Weights of a small GPT-style language model, trained from scratch on English Wikipedia.
Size: 11 layers, 12 heads of 64 (6 for keys and values).
Architecture: RMSNorm before each block, rotary positions, no biases in attention or MLP, untied embeddings, normalized queries and keys, capped logits.
Each number is 500 + 25 x the weight over its row's rms, rounded and kept within 0 to 999. Layers, rows and columns count from 0. Numbers have three digits each. The size before them is the row's rms in percent of the matrix's.

# layer 5 MLP gate, 1792x768, rms 0.131, rows 1170-1191, columns 640-767
098:537525504492480498467468522467464521456509523471486513526503505550497510533518480523489525480509498505502465431472503517505494485501467501519486452483517503489476433478484487469491510499464472479510515451485502539496501535495457481480490513488507478471497502495439533459486469510484522549436476533505500505519509466505476542530466481520472499507465529488512529485503469478501476464520
092:501509535522475499512458464486523513519505479512579526500482514486426505512463469466496464529497478529462523448473525490519474524521517483545525545466507466487508488506537506508503477500503499534430498504500478449534483509498504474519492448520508505496476470520465511544474512526491482535483513470488492478519479507513502522443531520553492511489510512481448526461504517436489454484493
098:492527501485457490515558548506547521523491487487489518485547494532500472489508502502516504507517489503516564430489504545542477539532495500513491481520487517526453524502491478476518487477488492488478503515483468525501497499475518505545528511500497525527485524486477508512529463543489488518509523472534481491469501469503542466489495542515507499471470535524521529513515513529514554473529
102:516509496499480526487493535532517478507545496480464534509498475478511469544513500542457510532532509517487494463489529506486468488492503481509519520512519515498543511474497504531494501458462474483506509533527490509453461466494507529516515504521489514512566463529455487493500500473536491469487540469527477528501468503540526514462481498521544525522478489533528536510447526521516495505509
106:507517477493532493508493545503499517544479496453529447486500502476511488512507488527524520460507466528540478501514518480507477486595512512484506529467535463466549496489512513535485480531497473500478512532513475457490538556497469502534533484501491502483594522463537498518463537502527517494505519516508516526448486471506467510514480534485504525487479514490517512502513495509535513492489
095:509508494511493562513499486503477498522522485495537517515507506482481500493497517536492500466522472540492460514507488479517492509583517511530470530521515499528490479518527531516536522492540505498531524489472510483471500479510495479472503449486504456513470528464529495504514495507532486450474509487537483476541480515501554489526504517488521533503487455508511472487500481549528492493545
107:489509502471467469518557458481525453478503524519508486516458574537494532459504495474511520472464513534452475532500470456469478492480463516520492566528515515515486510479514503460485510500521517526493513472491505514505515500488480474530493511512523470502522487512514477483445549513463485491491501508533498506511460561470497524468479457470513490521505492516521517492493508526516518509521
123:520504526499488498482465466505468498502511499495513500491490461470468450515495489466439458530514471502524507505502480468474505477448500501487531523516497479475543489457483536505483525524449527466484540459441519536515493530472492558485518488491533497513511521477489524479522522501499496509545512540536477491527508529465498545531511518503523489484517471511503532486495494529452478475504
095:512493482505508495480520514467481483505498469482515510509469568519489501512470497518506526484474497485521530520465474504472496519458466500537506483473515506512490507466437472471517489503492489495478522526542532520485532474512520461529483463492478487493501532452519490515504453533492484490532496467548480520475534537468474464521474506508499544475480515501516548531519488502541520564512
113:450532493487502542491507530488494500514496506488478500451513503524516544481484471470494482517462472466554527510507533456464507506538472521504492413494483491449484482534492513526507555532513512515487494508498528469471493465545478518467523465492500512519499540480508517515485513538469518478453519458517532442513531507510495484535479469489513524532527467484444503472497461489502458506511
101:529491501493465514502558481502499482487453497521515546524484509520561475438511494469492505474512509497496513503481483507451496520493515474503514524510500540503483539493473512520516482463485491498495535497496516429516454483520463513517528486452499483479523522477503513493479497531495474497540526509513518479560539498488514516484457521502491478541482477529506485500486508508478489461524
102:490467514498477511474470486466477527491491502508479507497450525489405528500501515503489547498476496485480507529455474529520504501497500510490515493516486462516533527529533453526501535487541521497487539452507500498493499498532505468528492473522523525530467468463509453534496503491538487512521504492533513459510514493500545502486531501480468493419531452491498550521482494502544493504504
097:512527498478465460437506526487507512550470471499489478477498478503501528493521523503486486499475444523498522493516480492480493526524439473463494460504505513477541506533486501487524481489494528489525514503516487495514510466506496452529484500481492514488501487516494506481497541475478478541504519594468463507500505474485491488480519527485555511484486504498526504486492511491478501492451
100:517508497504503505484490468530515481512508497522484502514491495491556504546488489470495486515491503516493460525496490472455503485508466486481506449507497485497481496509515514508493515509483486509473513505480477466555540489521499456464495496478508483471505542463424497515488519495497515496513516472508493534465508481459501502490464511523500476526533497488488483509463518512502471503512
099:518535522469490491534467470512538480456518509489497529488514543539463493486482524485493551510496507439481484558476497514479510534475463523498533497498467526495510556520507467469469487499490507456530509470545523478512513473492487488497485479493516503509492503470506464514496524511556499492501494488484469525502540547532507500497490517469481488490479474510481472504489514556487534492498
095:486511509511492475532506487482471481508476561513480522548522550547438509501487513467471505468452456514471488519503503519539485516481496466538486537514498520463530464493494547540530488517536522513491548498466486544489446477467492481520514449521438516526496525502531527536472486445506500523525502480463502533523490517535494513481490470484499454476484511498430517485525471498498523476514
114:507544545487524453524512460482489485545534493524504506484487530469475517554469520488505468479445454472460512493501506477473499516484556509500480517456492437527508480470477535550509512501497513483447519478479519490519470486513502536507521466512533487541462478493477501509441507536505497542525513494458459492458535478525510491484496492453472492528489483507474499505514471501472455500492
104:448446515539460505517524526521492512504463497515431501473451522511472547485478494524529505487532502494548509546471495501489532534491441483524508494491502491502491473478525470502465480548483502453481519472494471517480510536493468521511470487505487482467524502495535493479510496523549503521459491459509495445492510483525477514468473526470500436486500484474488510520548462514511486514470
085:444530483459434485532426489467531473544498523498484528468547542483453465476477537485485526529526533514480533490500489527508504533498512467479475501491445540474519525505487452478535508514524511465483482487457478445485458464502516484500472481439520529491471487417466527497462502505483496533540457480448524490518498475494500521480510454486477499512508487477524492492511513486472469503524
091:475470509483511546476506503540533480472488535468501472562549514508506508531482548516482454473488510493496486448499516448496520513464497510462508515475522528522515552484503510503482525493476506466510493527502506520496503543530458517475494495514520487448501442516548549544473534458459508460497500538488505487479469517494501470470506495479446485473499492526520538520444488485496480518516
102:485475491481491498491509527484480494483501493534520494503495494544460430494504455488491547493486485535444469473502508493510477525492527431485483478493452507482481509517489490519488507502484488548501533497496437535506484519486503525474477512502514542491523484535502567448504536482492485550480520490538514519487455539525505489486511445504526538504454461475504482499507512506492463516484
097:517525472493466505487468535504529448498473500454463534522504510522472507512544489475513532507485520511498506512479478559493532498534490491489449514531506530525521508511546480507545467488471550506533522478511521525510503491490508459480547497515541475497522494526511497484500482553449522465499498459498470525500453513509504539542470480504481548493444524486505499521527495473471484485491